Weights of a small GPT-style language model, trained from scratch on English Wikipedia: 16 layers, 0.854M parameters.
Each number is 500 + 40 x the weight over its row's rms, rounded and kept within 0 to 999. Layers, rows and columns count from 0. Numbers have three digits each. The size before them is the row's rms in percent of the matrix's.

# layer 8 attention query, 64x64, rms 0.221, rows 0-63, columns 0-63
073:452536523528572502539470442421459542541531484497463508489494502504461535589514501517497378507524463485544511523559464426544472551439467507521504493477595526483537499505517466504542452506534540
085:477532485528553519469509526455513539569560550540535519494504444483518561469482443579556463455509519505476522612501434530569523508533582531509504523488492486460461463511463511454581497489467458
096:492511465512515576493523434587505504574426528466470538502450491527473499470456529497492502580543470549532466520417421501551557522490423483519506500538447487523457459493426460500508517456465500
096:506526467475589496455530557441498533448487483555458470484438502418499508452507481453490552578555437492478468478507502467465559524501478562519492560504442508517550547449551491465488506464417473
094:464441535481484491506451470439495523474486449564546491458521473425535514494477460465516401487490577472442458521512572495412531536539450530497484532464479497552480541528466503475572429530508478
104:422417506462553401429515471502583518507500532504523495477491518527460560480446462527425516510573476506471485442440485480470529497502484527481460501585565476494477541533485525528520519476485435
118:511403510502454453521512479535503542528511514461467503451488484490516577582498580474511501523430461460441459415557546552511510550534451465473446502513479493458511425508456485534524510551522542
121:498421539477497549578540472423494506488428488493510467556477523482436425533441456479460438543538467560531517477479487508525529509574437555521496509467480453552517519486516499454504505540531582
092:564511579509546460539492499469540500532540551481563548484470538448516533599524458482471429503514505506510504492533525407480538511498523478525507548453606547585497515519537502511468485477546462
090:526521546490448530477478439556463500450452545466489473560465530538480459514490551511534545455549523436468468405526446506540462449549445516456539505552540508519523508545552487489441496520406479
098:535496569502521493528602487470509468522471536495533393488519522517498485501529414460545476499456435524525519537586500480530515531447482526515456525494515413513509488562558436477543504531452550
100:509495439512584473469539465500451488489417483522442467572488531500431424480439506485472501479527500510567529549543547560544471581401522479528474525550543523522531538507512527511490546485485500
086:512492520477537568484530539476439533480501466502418448500472456543494530490521523508530554517487494487494538521541489485471465524333537492528437582482524552498552501477573495511484551540473524
118:508438514399434458438525462526494538440453521536515498489535503450500508499481499471487517518461540417519575505429519478483475523468505566453466482502497500561562552500474603523522555491465471
116:550517477443497442464516491527447488470546410515528492458584540489521585422494508452522457523507471490515568562487417500510502463478477466502495462473467539490468570531512564438450471509531528
103:523500473459519434510473543447575447411490575447505469480560511434495508527469512543505497476459492483461477468463616534485472561508490469525448512546501504518430456495535519520492528487425545
110:518592559489455583506534471463516479488512562516563534483525489459523479441517504469538600498547502497492573489485548564508519528469463543451452524515526515516478490503413472393515501498490514
114:546487495441547568528427464463591493489482480510497503433550487540538548554470486557516517488472494540432535524511506547443501511474494563570475470470437535523448513531529432531490473421541497
116:479446551464496495453587502523456532516465471494454578519537528522490560474489465516454457525447486526553510523458533447402448536516522443494531500526461537520489539446472444556541543430549505
107:483507508494497458495462501501492434492444431569472540546495497494533552482575557422471483525497451534483451494409503471516515549458491500462483445482578448528403515501497488467517575559531507
104:488442455450455540516523505476447456501444544457526484471531487454498547475564491487471517463551523513482496503567481476499580493463561524416553505426501458561454514538491516435459583440481506
096:454534537548571455456528504505513577561483547516483534537460467490543527544542480526416453540531519478561483483497490525519555495553517484475513465514527582434443476569481568471535468490439529
114:528521471444446511443490467518562505501559547461503545528510529558517467499546482440466514468494511560562538472509490539534487504454485579600506452440470537444537433525495443488447432517516475
116:516464485531409513519506520478524518442485509506596538536471547535515489538489451488556467503509463489494550515474449513583410493493517538445536455541444515514428460540495442578526496463441468
114:496546509543450486521494502482506488438515493410491425430473511574505514508525544482509463514572445520515537454493564444529491517533521421529584513520553600480508511498466559515555502477538511
117:469502495530536449484502492494506460514510556536559493372442562473548509519456505515460493510517618535465523502492477517555546542445545502541500542438506537442468508466463453501510433449500485
124:477542523422474457530493516570496472472505477536487421487549526519465455480538513539496507509485420562468531463525428460528514561553495579516489413565466478498519512463489521565544542452472546
105:552540470468546484496458435475489514449545500470531511547454454529563520430448433484481428542530472575440527483497453526426519517465481530510550522506560476466524519491466518516545571578508472
096:513556573492477506534567551484438500507503474483519423519509484508586505494507365523507446454484510472461439600543449540467486559517467510515540479498501493471488462504545473445515542488499502
125:518477461437529499427488497555520529530471476479563541521598481449487449501555442513556461543490440455569441512512417502528487462447488433508513517480513482500560477457530510520564513436496517
112:521511456527487549504498550505411498443468546488473458492428422481482492528449552506476522587499522478524444469481490476532430536495582533501517512455504510461520497533524411539504549508541593
102:537409468524501488518479490482481506493491490542505484532497524473488521505414588541450501543451401442537491576536465516422583460467519503475565515495480491453494475493489531439470485534425488
072:479502553425496493512475466445431588506433476542480422513561479529518500430520525572566515503467489480463458502486541430520523491473436463482522558499508485532533514470560475528526471590524496
103:499509452507488473484533544529465486491506460481481573488409502405469468513467455537466477529517517495541507529536502521453476508588478472494470480495500555603448452554438533434490594474475493
097:525493481576560566494527533477515459459537532491515492467449563443505447579483442480525519464555485521483547485507508551543523521596468534494459461461460456544445514435460472421526514461516519
088:510523452490482491461520498506500459449605501531499545486440564504457599493514503459467487551533509398527468459480528503549456495491495462531503445510461525579508458534466524549405497540472490
092:463477455431543537457570498493497514544563559447466569507427458491457568505498493469483448502549554466531529491490507541522486539461504438496488474530472550517408484465473529549520497413457531
094:448452446516435553509475490509478537511454499488550523495446448519520529514549531581536529441490420495469478542467498482484534512524491518501524501572531487414480471540464485582422587501457457
100:529487433545497513505475525601524463493526523493461474440541476491533519507516437458569489513466535439521556471531501430545562455572512466488458513446448513560462485551518460473458536480497418
096:500547520435470528489497443466477451553498514578514438498511496571488473505474497463510510574463528481444486524515546469505565527416516467437539488466549552550492502499448544599535441509490447
112:516489457463541535475560560537550459515616587439498558481460530477492503549534460465500480512587515526540527437512517566522496511539500539514502456480479513525425515516431528481441489481477518
075:507475545440499467510557441543504428498591528520494559476448472538531520567520472512543484533527503466518516402476500549525567495486504548499441509557486464502490491430439466506507398477491511
071:476528444448621466517523551494567552594516516493494552482513468515502497501474476481522436468531567488542519483552494532486521547525443461433506494506496490461482425488567528499434525477456451
074:467497532498522525437472462444473554484475518551446455450573578424486501518537496482536419495473516548491446561438529494495466527432456472532524451434527531508427503448453503524539475504521491
075:493488592453488550523470510512433504516444492489500475484464447500535481454462492476518512482454475455421538455519464424414548495496504486502483586541476458458557542550529500540494409553503534
093:521474558387577545499534510488477462510547552533476536466415504450546417461507484502477469482528540443502534451508429443499480523550460496450511473461418488530484533550520539497499498520496526
093:499542592471470498523532526489479441502555438435541545570471487449544527435497551572523500456498521468491533529503506468468476498540477476569508501412527473531569532508466527480444528476542426
106:482502474469486433513513570557414480518483442452476505510508504498497510580530515497510512454471507480478453424460506567435459539456498493405488474571442539515479485551500460495541543469463578
107:544429434505532558516491529489536488572582475489504509535519502404419458481452514490530477521520466482541529476506472519616535534499545453560546453476495523428492474519510469478539479546496491
101:509455504533531471483506489498485521503483512466459463525503507490572595541434557505544468478492532530511539487475555503556590501479518549551482472505476406539563557514604540521543502531500568
103:485555513403478517450494522471514461474538411542495549433478515478510470538456511539495465517538439450498475487552470493428522510517424509550568476537464447495512510481475487535534505485527382
094:572483461471559499439502487502504480463521478503509450498513455437496568510507444536488468449523530496547494425501490507455532552510430596461531431542500521583460484507520529560520469459556436
095:480570458477511482485497449406533496479503500497525515471466584547558464509559535474610487564477512481596539475509473424538471532504483540517534459503464464505534500482461517466526447502499432
101:423445507490538496455531545488548492497495589452532485512487463479470466558550468512505500506548424484515566557489517481571514464513459518440508446510517565593498558489414540457508496480507533
086:477488481510484553503499482454468483563526634508494469584443487525379506533455546542526476510495478495489521479505513531449545533574535518520461513473480548465605466466509514512499519500489504
098:468494502517498602488514459502508544613477528482491558507526520516453423443495507500530515553533489442484437452559507477489503513546565538477457495499503445529456407493462519463509558497462564
092:430480556520448540537512498490557441525590525487434468489452507561483592487502517488503479502481533557503442477524436513527464522504483497496511531473512569412449456530439518547473534540489437
104:506467464554493559486493504543443512450478496545493536520465420482534481630566558477472518572546530513466512515500515440519472568492530559542543526507464521515453453534522472445447467528517478
109:570454479436413457548440488559507493418535480518497501478521539493453474506483475576512479522458492499472473464465446437484457476437515516455457578461550490467511507445512505499592504529472539
097:504424537548480463378454490458479503558565441490482522554559532537477547477492544487538556482463473471523490488541551454487510575496539458549482550531476494474478467428522523475509487488572493
096:553451451505522517463473576474489469543537448490508509531479533509424453547512456474472504500562453582512520455491578454556502498466493486456466504485487428490491503556465488473417596546507539
085:577534509483534466548528518536498535537495472465543497461504502465483542502549508476481515517537469464432481509510450519557523484489479599509494437518504461440528503496466574490479614390553467
099:513494560436481444480479502477519564543434469511483505482456469533527627555478481524503537508424451498537498523506528523478528489536527481502469472456526507539560412489557431567539485514507440
077:510510529553570529449501489553486497445525527500511528460531596518526445582475523471447457470467476483473503552546459539531459562511520536439446496486585487476496435511535478542547432487445507
# layer 8 attention key, 64x64, rms 0.232, rows 0-63, columns 0-63
078:464494528464542484550484483394525557478534518456464481499551519496424545534501496464478431477534477442493465490539482468536522514434469502501469506504593479536564453520600529514432542547505485
075:485511453509478495515515539543530545550532508500544509503490420434504560409512470603531476481502489532445480551481473525531536502509578555527474477561532487460421477470478513460504543508403522
085:470504446485464537539519423516471443548470492487525574467479454511507536505444481476476543552487438493559449505426403547511569491508417486538546488557446507514461453484522453496507498446488480
098:492538478516622463418516542450466537503475466576452497546487539409520444488470459441483509566540484516529465525494489481465491566492493519538503537484463538504510553448514536442541501493441480
101:547455562469503568564524421539448551468473481533553480508528483463480497492513533490516519536515504525433462463545540525452557551530493623482511507477550477578513525529463477473556516558484477
108:396427538441546460425512428545503530508492539498492548498467545499481556492497536531410495523542456544507521457477478474485562500556504576464449468539552461494508509573485535512506521491469495
107:501421537528444452502521454509474528526531497503472557441499469477474588557501586457509530529407457502465517445564487509472490532496483457482443499530505500505457439462381492499520495493532518
113:497480520542504486616500460460505492533464513507515491561478488509506415485447480500396514623497486543528488492553441518472472547512492594544528540438504464510486502523533510497495489521564508
087:541501533488510482483498511497471467490555526449526521488494567436468514593509413485476467505550479486514483459560459496482555524438484485497535565504586572573511494530546515459507557404524483
080:497525588464531527497459495546470503539470575436450446538437470481498492542449519509498518416514511380478534412479463468544491465534474507449516512565534524463459481548505468463496485485495484
099:513503520490470518513579512433554480515460568467505401508473509489440558545542428458504505485460426566540488548542508506563502522487512492519479509550551443538514521562567433514470508519487543
092:512508444486553436552521476495486420519467484508565464538512498563435467427460510473487486445497504517576560587501561547499486503446517427528465464568542522511527517479537561515482465482504539
084:582498505479509497492516559437485534440505493503472537529447486479493518544510521466588541530470435473465509493530432535529409498402562482507439564452520470456546491491531483450533497522504559
116:539444493407443468489530485555419514469485521529506513501491503385480531523503532446456481520431560403514551491464539495494453536496531524455469490517487520520514550473489553568518554520463513
118:565540473485515424436536491517517523516504468566462528488481492493516559496515510497482407464567519484463536595485424521531468545463504512501561463501513506469573608522548490526466529461507469
108:481498527510534516467486431409526476507460483475576489411557482475518465542501527528481494539483423482500551583476572491469500572481510496500455540504504529523502472497460428528560513529399514
105:469545551470507513514531448444480502462488551514517510469455421420466431441564441464469543442517563546445551490450525509522512545479434499471450548520506505530466467532478543418508499503462490
108:585469440449465532534425492462526502445494516486533517446585497520461463549480497523466498424519486527435479514521488552508521532554479547567433465447428491512450484522470501520496499417471525
109:510428497426473523488581521488593513494499484453443512453500566578476530396487492507498512514539471462542509487482480498438499521535526476479513482496478510550549452498460494514461556392542471
107:476466476545508447489484530490499455481502489521543535523549518563551513456562580405498516523571446527460479489470521506537552527470458514517485431509537406557469495496487517471502599553523539
108:484477488493510586477520468483469511534442513495531508517500470429483544491508508493485471487535505506495482514462509470545549547471578469477561515483494464546408561576526473481406596437556556
098:454477577524548450499522512452475539556488490439520512520489444525533487444480487498488436486512521451520433454536436501476469426501539462492488464531484493429454455534422515500474427482397476
108:483473505463498496483495493520548565482506542468487531547534530573452465484547417473546475480498502555514529503483485526626481455403448525561478473474468552489533542506463441547457440501512474
115:574446518520429533551457504571585488430479577508559501518443489533554485546523457482483477511470498475487566507458478481504447479458517523496559428519484483423459437516514448501515465483477471
107:472532528511445463554491546463438504460503459445501493439445551539526446490503519494496438506579464472503583452550501451539494561532526429550546546493552560464518433487465544498513530533519517
115:481536507520466444459522515517501410495504565488574484393477575527557526477431483512507548499488563530424487462497456534561542486470522527496507569481501561471466564505506517524523445467482479
114:466579507474449464510485495553494446480473474550531463506533490539460463500504483572501543516466386533475516499490433493498476580545535523485464411600450481460544484480468526541537533501521497
105:523550436478540486506440470489502535483581523498541476501428472497508569505441435484489455549609465557512451507452528542428473495492521502527533490517510514514437514438437504528527550523542447
097:489572460498424486498580537445457478491551490495517441488515507488525591524543415526546485526500543524509490535542459475443440535533480534565524456479464444531478513558459487435478432480485503
121:493518476446496468420495512581558530530480463476467550485529461441476477558536461507562481558477471460525405455472410425481482484455538464557453479501498498533519471491567546484497473464494492
106:494434498475476571559469568466469451444493541520500420404512422519462498548454500465513509576484551465481483493453476478496502443466527488490514492471474516479544485543550511528478549588555526
106:494418405544515476525480546472492576562465462510469450492430501480459572516457504560485550513508501437516499527515528538515562491492460496502521501566415510512439522537545548486494494463421502
121:487497521507513492524513490526424569413405496543505461479461481566490519490494484554563579471493466544506505529406477504486495550454526426552528496478513506478531499527555447477481411465529479
095:474561457498537482536437539491504436476570530477546563497489555449480516464516533466460454536479518528479530458599552516468444454512458512453497437526460474556450508433496443481473542457523457
111:531502528516551565506490497497494424482556498501461541467576546460481491514506466496511373487514488507569550506532482528528568417491451513400543471517429490521520489446459521466493535481496503
106:519543461462564453520537530555410452490531550472442473493513493431469560501575498518447479476502516531519566445546535487502486450499556509481462477472431464547447516533459535433436527514485523
079:459524466458464520523520511453443513479459534499461518497425511448446499526465479540498437474483557588515487531555505534509438508436441539546532461467444547570525476472518517525448542570457441
112:509544501496533559490510507514470465539511578486436582546466538469446501502488501466471398522485504493540521478577552573543465473497505510384452467560513466532481514514442522499471549507501539
105:457527472516465527527476429471481538456465367523519453507527553554495562482479541499544534473486473487477507522481510483448421561515495446468538578544536477520511537561524486431480439478493479
102:542429496432540525567487529452500474505574494501476515470526497385480450452498557527484466474533494513561502510520487523486429484504494473487453458472441501585476519484489467548413523546458445
064:452515503512409486536525505500467483529519417491561513452520430515518420520510520507541495481504539512505498495452501535439389533415494505487516550533518518431452541465567487489500563525492569
090:528515487548436432478421540469512479447444516496461544538497503461472491567502463614395435537522546505538507514548465523458446461497527465499472472508487540569530509482542485498493519501455528
077:521535471467416531527457517514550457512570480520502598517481471472543449503462529484522485481564551494550483478481494539548543564406539557434493523552543451512470506482552449537536549518496512
099:549477475518485563474429462495450575545463485510528472534506453496582471521481491425535567509458474525508522502421486458496537524533482414549499519485542513501495496460541484496534410411536468
142:463520525507441412507454483493437521521480449532543453524486434554553509544506497529532528546423509463452474528440446430428543524543487465559486559499559474464545526527519498508522429502496505
088:506462519560494439559451542486521420496531537510490540454491473578519528495560529459501419453470465444565522529523492501542531461545521509492475464490468414473518521518413516553493561497435495
089:435444490511513514511466487420439532502455518488506443465504520532531539477521452465535523551453481562533507518526558437550432518564585461525563530462525496417519518501503480570507440488539506
093:484492576492429491475489543511520466520405542540479505530366560418472455467512542542420499468504540432485470478502502509496509517490507528553456542537501507485548507528545546532478495522548489
097:392489442472475500478512482515503477449484536609489469497547490553516465545492488477570524497478512541564525484467485502495524565410459442552497484485498554499557488556572498473542461462544520
088:466517517501461549533526471483555520526509503522450431473542457494498456475505460436518495466539546529363474552504531463453577528500499442513496596468499502439538484488532504468436550542479495
104:467437509535504493442451497524469544496495539493510498549573432475528518480534450522504540506433480505511424551438469502496483509545508512552447511539592495413448544550461507572499429489524461
091:465433560512496549482546453446482574459437501476527485583495479483409499509487500448517574492550474469526437491487462510454497470545493458557505551555525449458486471527483483548436460470457530
096:495503519548440539462486534560527520542515521510509424488530390485539540484560498525459559540479440452515485483401470542475460553487589475503517545435492523497458497532512458472556529495483470
089:502486556571515572529490470514476560491517519520536478438439526532499560533522448558505505501510513535513490551467410482516465543488512446524449489493546504582536433492612485517568517500490457
085:436491465497488490568518498490393510507484536416538508444536510491477430437546497559481466475517515518479568504469483469407480472469448549540454509506515537405531478467519479503511499578491508
096:484513460495466508521511514512425577572464441444518466534483470576484482491500598540481538512501479484474471487398485492472495491402493473518523446523523537475562548476446469573537473500516473
086:539545510446493506490544502561429516517444483485596464478484468524534410429568526463548520526424503492514508497528479512564429545542499496494509519543536562518535483515455463451432507508451474
095:533513543571528498436514539516445469485557449544493530562522454458392588501458525464488472490454518472529548509534577453483503432517473471552494446451528499492499463517510480489538545513484432
092:500547480528496474545586507475539493481509552510477521490573557443539486561526495536479376390494488470520502447547481506517480447488490447528510497556482504510492586434500500446479523503499538
101:450513453524453593549530550528493428460507488468417476496516468451453547560562480453437507530518582492510507505543514497562475455480455556489526458571427542476484522505471537488506533510492497
100:484484562477542502548497455499407525458425476540445458478451437524517515544476536511536546459424513428448491452411499513542524531462543486509534489514498512444518499507579502526511458504545562
084:462484494541472533387531447485460487492439511481474518492494425600525483433408495510419512481521480485502485499516517492553513552535503474499511542541474454500466481507563469575428446505527505
103:433470474458480485477441484504511467471556562439486453536542493483489529497521526456437433494517542496492465421562488555459457487473525572474474547529453523562486457456495487492448609525463501
087:540480540544481565548540600551534484463533535509572468519482494518499449556456512537554449491542510482530512535492490488466529542460543564518447492444508536486437539436476544460426506449550484
# layer 8 attention value, 64x64, rms 0.295, rows 0-42, columns 0-63
072:493441534480543457452528455544540497446506530391513511576473491524510503510541454459482467476505443604482476428469501466493418482531491469472506526561541530493553556478538564494513513531536492
079:508415499474454510519541447451502546400505523506547516517488552478528520529374508540465451453487541514467525513452522621444474477528523502528529491492487530509478472495437475506480493446472524
073:489366497526468500459535457517570507522472476459463543500504530461474586534502530449458536497470481476508514508513591501477543494549469410441528534493503501518529522497447492541508506556534417
088:502536515577420584582549495470489522524487445452464506578506429479466497464492509469531502467539509499464449506500525499506445517585524506493495497538457480532503444576497440463466494543583518
075:491590508560512503530471515441545483455468477474451466468463485581475510491526502445484498432538519581468606559448535488544484486483509504543505433507484482550527485471470434459499478443524448
079:483484456554558490529511521456518532459499585505443526517489459557533487561491450516490494484472599497422460482556545531553401482444521465487486518474484558463476498537476450512533418508524487
080:545491464494494466534414492478535486473555432516495512466563511489539511503577531563595445461516446506483401513472513509511454517532499475532515479522519533451500479449475457518571605507508484
068:457519477540495460426539467509475510521478396571563540464495488386475530524492516464494573581534504501489498519488414521521495509571458534499485492561494473502518505497533483475473491489409476
067:429470488542498521523436531466558473484551580497520478502523501524426437481444526573528517484453518473500456479516498502531511460530511505506558487488425481384515457507494439567552468438471480
077:479497485512491548538514486467514499479506525513495464498505537551496502435492492542504454496562441615387516522515464481544516510517488586534479502476555496529395485491511467422529525553526575
084:505438523509512477556465427440548502471497553501522520541508518503479458512504509477537503469501490458471425418464478506600501448458484486436479506508593423511486459493508511542502494615494539
079:536537508407557482483492463506495582555530540522506522542550457475507474459514438566569440475540524417547509555563484527474523465512449526508498530445474551457567491506459506471499456540526487
068:505555534569483495551506480373505516488564426409490525448442521536532500527475525482480482537508495508471511454597530510493532546441480473494492580481537532441546476519523478475496464509487466
067:446484478507577513515504507476480495506517488522415479486490501523505529575485510512486468553473499550485529444382517505443521483531513510564448418468533473522520470458478568531444483491621497
056:522495519521405529493519552527449470543479587501488541488481564549513517584519449416501512512444477427473534459471510482528459479535504496461520475449533530569418461477493539479486497521571535
069:553492524548559454586521475525544441488454450544495502479555572497489556642490475553405501511487476535441519466446499476510509467487466500561488487491487508548515520487515501509458466485469514
077:525552543537475499526510534569501483527500482461506573515487458538617555462476561500509546462496543376469524474485522535473489420506544462492485472524517479417512482494428540489511493520476468
076:511516490498536566509528553439453424445453445484502451490553476439521491524474483430538517418497536481505534539475521533475510554497506473466503504431486458531465552499582515402545564465503510
067:528481501545525505428550527488439553548462498448541547548465508500492549489527451514434445530534514500565466514452405494477455470528536467502512490421508533503519508500564457567432564447484501
076:459541505584577507480475508416501539515502510536487489578458516455482501566495509488452478489556443535505473593517542470529518456515482471505540528538557476499486486541498508410429493548452436
079:501437493430547503559491514532525513484413544490579547511530448494492487598548473524437528483477425522472501478512496551449455484441456480499426448544472471510478472495522462569532485477469535
064:523458433519512453520473495530391510493514466540493536494537525556476534478518445469488482526499466512508444573601521494485516452477448436478579485458532443548541523552501544536555497563527501
067:580511441496549456530530550416531506465484436535490500532491525495524542488441519522508554491466464445506479499520459577400430488539521575466531467503495467484508552471549520536522518566451479
070:580429494520431567460454481481469523450502465565490521530478524434504525517448524446563537544489572483441510524481495512497459482454521542477514541446467452466567474479570485508456550545472540
069:577531561450487505498481442449481442523458482472573444461515439525473439512492521473539499532500418577526515468519500525488572521512489529473437473470542476533492499515458374468474523517499502
081:439512499517560467508568486522482536520448529560557540466467458466499515506522471475405530492526553538449487509401517510500514445465504536410491500521528494535416519499436531453466573470492490
067:560505464541462488488528556539522466561486499464555539438460480463593496540553458450462491510476564457492461521508467519419497472493534439515512511481543488505425480489449533520600436483477479
067:520531545507513486486482493526622497603516501500543521557567495550541440495519428471529479494483424513517506495490446490514504484539428472555473437463519455498471446440424513506483484532464526
084:561539483487434549518458566504541481427478520529560479478525480467528490520470397516537535532454516461526525574525474518440465475513459556435538485439501484530482514536587551482514474511537450
068:452563529519496518599469519520508500446525483484527445479406466504474483489480513556489484558590478479494513448514508485463461524579462457480533525557564554483546482476430544554552523497539481
081:506538427540506513423454501503569500506559485511563530510449481555550546490458526398533471572468476545557502498460460461505454547531529516553467466476492530434428481536516476502466482472552496
068:523491545497484492467478556557406574510486497544496468503481472513472531503553500497549484531452449454548521458496536491573392523418501459445495473571496487527456475482477474590525534524485466
132:464538542472496486464543442497562433465474579457559526464510524508464523557475481483470545496481506466477543478455529515527513521451523475466407482605565525502494427542517424506538512495476449
120:551435421490467526488452564479465450422436497538541461513543545524454505497485495578474527493459561450517466549450499501454523454506594500492540475531452544508508525485540511534532559466451498
123:486502490503519488448552508506522433534479512428506604486586522489476497448534524496512480443577540563496458530475496465579579509507477481543494525406547496528483540532496446537465469464533475
118:468553516500463520532531598481471459493448488557418417573488450505463494486616543482504517487512474468543528531509487447550482535462485493445541501520454485525494518548523510436496508561522550
126:529600535499549514473458481445482484546470509558493511521585430419526510507504535496500516506524506510423419509501465492504517437457528553492468566459487497586506528466525506404456484500515507
109:521554489494492575479543506560521537533494470479472494437521502455576529525481463572543467562509558499544491498460393492461531495530585446528540455487461512437524474463528525533523520437494453
124:531433503449568495509510545444622462480467472526531559522558503528511423528527514490478477584549432492537470463477533494449461501489556481499447468499463555477524478520524486529573481501451497
106:490507450460493462485463528529605503453483495520500507446501530460510509467521424426401468531579561513473492543414482567532452508525471521551509507448492529505510577508499519444512460490524477
112:455520496510506512506511526517458431455544466486505450444471514515477398524521422514550520443442516565480495444537575559535504518468615514525493520493530436501511549531489496493501428532505540
120:480497520525556441449484518522480476470477481516450515500462511578504526551468606525461519487502514469501471526548476544545477442565583478500458471540520500411498521592507478509446421544506525
129:528485455522520508456497557479511556498540464478484537515508441523464525539531441428521509565463479515487387484520500534472486479432520499521418507485521412488576474475504500526554526571555564
# layer 8 attention output (transposed), 64x64, rms 0.292, rows 0-42, columns 0-63
083:561504461494490505535463535497474453553508490572538503447497531515471468497468551498535575517466578457454520539589526528493544503497520516497563462445419510452468459548487469444476461520404479
099:467564504503525472472481557513457463553494482523489480489468453509469480483620558496534532501475452504530462503517455363612545514469481448485476489497522408507528488483526495471499510520513515
090:517630521496516536535501530500465455465516509519492456495508452544500437476529427550529469528511494529488496533494396508546406502452543595542455469472496505464499502469550498457508505490435500
107:499486481464547401455476521526526491480535533571518479424460582492532502545483463539500502559466514518553547508484498530524559482411504505522456503511520537491490562414509553552502446467429476
085:482388509468515470512527463512476562587503500507578527500490478458523487521510493565511482544496489396530427497539452511454552535456541488456489523497538519508471505502520567545505531591460545
094:543479571477459494482526459540487490565452421530535469488487524492449505468503555495523474547522397511583523517430463476500580525531506554479536483547536459518532512467472548461505594493467511
098:469491548508522537475609485524403490508446548499506457545407490510493429493409472479423567557455595534523533511503498485487557495483451510497489485484477505513522528527506512506487445477506507
082:549487513489521471580439520457517519500520554455467437523505519572511498486495475546529473419498520529509481519507575498555468498480571431507525468410530558522438513463430473525453465501574518
081:513590525459524472482560496534456520475479452491477501548521493459522576524575536427502496538527487555507532519489499455411487472473474463458482565502591528541496524444450537423481521543514533
093:489485526483490504420511538555491496502465465481449536507473483462510530533471491460516514505446545398652517465522515490497474493531496387486453498501462515490582505524498536532511504466467438
090:476563435463514523452531563522450539514517443491472441437514472477486554491532503515477503487486502534543519533506518505403531566529528481553538501495390540473506543524484508460478502379527490
093:495470509595479489536546499493483455465415497524513458451471531571498515547486545491457545508468485554448519459431539501554503588512595507524475467547555431522471519496501457527565535482500508
092:471460453440459546521490498571484522526427537497547531519577456518497452452515489515490527477498494478544510496418467504530487442520541613486530434551434437498475535486526529532524560443489514
079:550498492488445537488509532525530515494531534474567466492523573471518461462508473514541484413552543429523462538513449536548576563505460504483528604501494503482472484568549475444527478488421475
069:463493469448558439533502512504561481527499452522463501494522461459483510409445479550507443483590517540507421499544455469499562502564480558535484488522489463482538526516569547490524486460425440
079:506515503489515558436512483539449573511556521521501477565476471447517456405457539469592528531529533451551484572521539477575473507522488521491529505501507508467477462520459482540532492603555492
083:444433483426518561490505491427463484469476526498507521462520527510448460522471423541497480513496435608524555475558480480522499531465468546533546537514480536532483509519603516479487556492528569
090:451482509463512470499511455571555535522572553477498505551444541569481541485515537560467484571464435521494474383558475510530502454515455479525457478515501531435506456485459503556531443480514504
093:464528532484481477508464437492537476452479528573534451439526455531530485499468552522573568448500473483428567500580579539528578484469470539485424531526506472529520526461460490510545476535493509
098:512470520395479505515509473593499448485497495532537505475560518492509498497500512536563470536444585469515512460453478484462454517492520519494443495492430524525526495461492408568570513411558508
096:463584509532464507496524459473476476506564482518455524464456497526526530396440532503537481485533545489544522548494502435542535503524560467479617551475511497421540553461472531453473534523518502
081:498548603467492567463556503534524475514498575493551484457438479505506450552457519512483474454548537498518504483451506519514516557515550576525460518541445504465486488454546424494469511423421501
083:437526547480432551505491524541502500569545562425496520401489520553449495497525482432540516481552510512493538443489483451571558474474513463539506507515487609491494494506495479463509517429545496
085:452567530497611481514504480531477466525467519440494516489531491531486476508516469557392444464527431542574490497515544442502516519480446495511488513579506497497465508495416478470563519426500478
074:438491438540488541475533485500498607538453502572485536487452503493528519480536455527487524446531509449512507517499444543468434428463581429494565478523472538464577539486505517535519461477493449
101:565516518504479508513455504483519512482523439456499439527526526526476501517469527544603447507442474479556465501601535483517469550469473470601497520494475538438591496504543462571509520499536534
085:510509500461435465511493454454512513510535504521448438516475524523422452445480585529512508444525474534532521467481494472536488511538457582497460458566447479562553551539575531492442527566540532
084:507440474491513486536512519501412520457447492549467430430433489487495528502470576479464566523528591487473469507495550491508432544508548443440547513466500506517500559548581503506531564497492494
094:417488463507493475482533449509478500555500442483434536487490561494506567480520552500462444451547479523488533423524523468588533488487537421569422491545525548455515469516427517523465505507463508
085:540477454447485535444535500535543539556501508558527504542596549456500513535497454438524540452409556505489479542505465463532552453438508469551451486448460455515465529527522489457445472508474541
086:451504555470480496600579554470464466523463542501489478463526532459452468517555485565471527405542541430473499535503549511478555474519461489440525542489509503543590529492502566507524497494462504
085:483519499492576542536525439427564440531473473527535507510548478501488528502435451526441443505520538515482481556459508522471604463545546518512536538453516564509504538544548450443519488454562494
123:485489561472507460524477539538472526496465575518472435458487525509514477497472556537482479491502539497478526460499531495526499509382554523578433475503489474449434540396457530533504443457436530
108:525487489469504486545499606533551514466506551509510481465539507496465551538488448561499559467519505502498448538441503563468472547539530567502563495463483456539448563537595532486535533421478481
115:506478463498489542486524494524477466578548489513479511476556541527527561537495473413530483500465557526511538501477541451505578500502559438569482518509454593501469487544508486436507497397463565
107:478541503567442545441502497493447507498420472471495471525502537462484439419505519448518580448537470479453496594483488450592472511549504502483526505526461405524518488500552490492520528526457515
119:537482523493504521528511485518517453558529460521536539523540471453510416512507483507517484470514566485526497549502412436502609550496537526469492563469531488459490491528611492437457531523421521
100:547545409485504514485452545566479476545501473524527494482450477470471504484535460490431468564517480482582462468502458511403430556524519509489494448475459490475453490513511451563510537401528491
114:501468483523559501465479551530536609519501554467520509541548484466510488574577459486490463440464438561485496546513506544530466493444451487537418513546530489528430513459584507536498507467486500
097:477542470491477520450503449526532525430513433492500517473519476502572537560486439409556559555465530529479537471560451518440483502463507500490473489452488593530440482467569489487443442484502487
100:454572509474507494538497491518518485502482531561474434368531434560548451471513451485525496466495555471473513515530548441555472498450471480447492582487446490501496533512454441451540519495535464
104:453518443575540446573506525525466493493480482515461520487552514548493518505538457537461494488467503520462493524520499422535482414415509440523514452494503407457572514491555549499553463453494448
120:537481514450524476510390509534474503547510477530469479542566467522517502471525536505580489548445444513507477476551536414550504503491468482448465498481569470557442479520525512520488542610528541